config.yaml
hidden_size: 256
head_dim: 32
hidden_act: "swiglu"
parallel_block: false
init: "uniform"
init_std_down: 0.0
optimizer: "muon_variant"
schedule: "wsd"
decay_shape: "cos"
final_lr_fraction: 0.0
max_steps: 4345
Each number is 50 + 10 x the weight over its row's rms, rounded and kept within 0 to 99. Layers, rows and columns count from 0. The size before them is the row's rms in percent of the matrix's.

# layer 12 MLP gate, 320x256, rms 0.12, rows 232-246, columns 32-63
091:46 47 38 38 57 58 47 52 58 52 49 56 49 52 46 39 37 36 24 74 48 50 46 46 65 57 64 59 52 56 42 42
101:52 42 51 55 48 70 44 64 29 59 47 44 49 51 42 60 40 45 59 41 45 72 52 60 43 69 48 44 33 51 46 33
102:31 35 49 47 35 52 61 58 45 39 60 45 70 51 38 47 63 34 38 30 45 54 60 45 50 55 40 42 54 62 50 54
101:38 68 49 52 50 51 48 55 51 42 50 39 47 46 35 41 73 41 52 49 41 28 45 44 55 48 44 38 54 51 53 39
081:45 64 59 55 45 34 50 48 54 57 55 75 41 69 59 40 63 41 51 73 50 33 50 66 59 54 54 50 44 35 47 34
091:43 42 36 48 56 35 40 52 61 70 38 38 66 60 56 60 68 43 61 53 47 51 57 47 57 64 71 67 64 49 53 33
102:31 70 41 46 58 47 66 55 51 65 69 35 77 56 67 45 60 49 65 50 67 27 38 38 49 48 71 32 54 71 39 49
100:53 46 45 65 58 64 46 39 66 67 44 48 36 45 42 56 45 57 47 50 49 60 62 39 62 62 64 50 33 42 41 58
106:38 60 51 59 42 67 45 52 58 42 56 53 35 61 67 62 51 45 57 44 36 32 24 63 51 52 54 41 52 53 61 41
103:45 51 72 43 50 53 47 45 59 28 64 53 57 41 55 56 49 48 27 63 59 38 46 75 34 59 54 53 67 57 53 44
102:49 53 50 39 51 37 57 50 63 46 57 31 52 30 60 48 54 52 56 47 28 51 43 51 47 44 45 51 52 44 56 48
103:63 43 45 62 67 45 58 42 43 62 54 62 47 63 43 55 75 39 37 65 55 36 50 49 50 64 48 52 49 54 44 63
108:55 43 47 65 45 36 56 59 53 55 52 52 37 56 52 51 53 43 33 65 39 45 54 54 42 54 44 67 52 61 59 35
093:57 51 49 46 47 59 52 63 61 35 56 38 38 57 76 51 40 52 38 42 68 49 44 47 61 46 59 47 47 59 43 42
097:45 68 57 41 52 46 57 54 61 50 48 35 41 59 61 51 55 53 43 46 63 51 49 41 45 68 66 31 42 52 49 32
# layer 12 MLP up, 320x256, rms 0.132, rows 232-245, columns 32-63
092:39 47 58 45 45 34 59 52 60 58 60 50 55 61 55 34 22 38 43 53 36 58 38 60 49 50 57 20 18 43 54 57
097:37 61 35 48 53 47 76 45 66 37 39 49 43 35 47 32 58 46 56 47 58 59 62 54 47 61 57 58 59 47 49 35
101:52 59 48 45 64 67 44 43 54 47 70 43 48 43 63 61 51 48 63 55 64 38 47 29 42 56 44 43 57 48 39 51
100:47 46 53 68 37 54 41 36 41 48 67 63 39 43 47 70 56 72 53 54 38 38 63 62 61 55 61 69 51 58 68 39
100:50 49 52 57 33 43 56 43 54 64 61 69 58 60 71 43 57 52 47 68 59 43 51 49 31 38 54 58 45 37 39 40
089:52 35 60 43 43 37 45 49 53 56 20 45 53 49 59 78 58 48 57 55 51 59 57 45 45 52 46 54 53 64 54 50
102:35 72 74 48 58 39 42 55 50 53 55 52 52 57 34 45 51 32 34 49 60 60 54 62 55 50 64 57 38 37 51 55
097:36 56 57 53 37 47 42 64 55 31 49 37 62 62 60 45 35 47 55 45 40 54 56 49 43 54 77 67 31 57 49 43
106:42 54 38 72 30 32 54 43 51 42 56 39 54 44 51 45 53 51 53 57 68 62 48 34 49 46 36 63 54 50 51 46
105:75 45 47 34 51 66 45 45 58 57 39 50 56 44 64 64 61 68 67 36 56 37 43 37 46 33 45 45 49 51 48 42
104:44 49 67 22 75 55 46 78 46 41 46 38 47 49 56 53 43 69 45 73 47 54 69 50 48 40 57 53 41 38 44 54
102:72 31 53 45 52 44 50 46 53 42 51 47 57 48 65 40 40 37 56 42 49 55 64 50 26 42 36 45 34 71 46 52
108:48 57 45 63 57 42 58 43 39 34 30 49 60 41 41 69 62 60 65 48 38 49 54 36 47 45 55 51 45 42 57 59
093:55 59 44 53 52 41 44 47 54 45 33 47 67 45 54 50 53 51 56 48 35 30 55 40 44 46 57 37 36 42 66 56
# layer 12 MLP down (transposed), 320x256, rms 0.19, rows 232-245, columns 32-63
092:57 38 52 46 55 51 58 55 51 51 41 49 43 48 57 66 56 43 43 52 51 55 52 44 61 38 42 60 47 79 67 36
099:60 36 55 68 48 49 40 63 47 47 49 34 46 46 59 37 60 49 40 45 68 36 44 52 43 52 33 35 50 56 65 42
103:72 27 39 44 45 40 38 35 32 43 38 49 53 41 45 62 31 41 59 73 62 44 55 56 42 64 52 54 35 58 43 52
101:51 42 49 53 58 48 54 39 68 41 54 52 62 37 69 57 69 43 46 29 50 63 27 46 36 55 54 39 55 49 60 54
085:54 49 75 50 46 51 58 69 57 52 45 60 56 52 62 47 61 37 65 60 40 60 53 46 39 57 33 47 53 53 61 41
089:48 44 45 62 47 48 53 35 54 61 62 35 37 42 56 41 62 58 51 42 41 43 42 35 55 39 71 60 58 65 58 48
103:48 49 37 49 56 39 39 57 26 47 56 59 51 32 51 50 61 44 61 41 36 59 51 38 41 68 49 35 44 63 64 46
101:62 57 62 58 33 57 46 70 59 51 77 63 59 29 47 51 30 44 52 40 52 49 62 56 67 61 47 48 45 59 60 42
093:53 55 49 60 58 59 44 44 66 54 54 68 43 44 59 50 52 52 46 59 42 51 49 50 50 30 56 40 63 72 39 41
107:39 32 61 39 42 38 45 63 48 40 48 75 41 68 63 57 54 30 44 45 46 41 53 55 64 58 34 48 53 60 50 43
104:44 63 48 63 37 60 26 47 45 63 35 47 45 46 41 59 40 42 54 45 56 62 40 63 56 49 43 52 40 44 45 42
102:53 57 57 52 71 50 47 51 56 49 46 64 71 48 53 59 53 63 42 66 44 34 72 50 45 35 37 34 33 57 44 71
104:50 42 35 60 46 49 60 43 41 51 41 40 63 65 51 38 43 58 43 57 56 27 65 40 28 38 32 56 35 49 43 52
097:60 62 66 41 49 55 44 44 64 50 47 51 57 55 49 48 56 48 64 61 44 58 45 45 59 55 55 48 50 40 27 39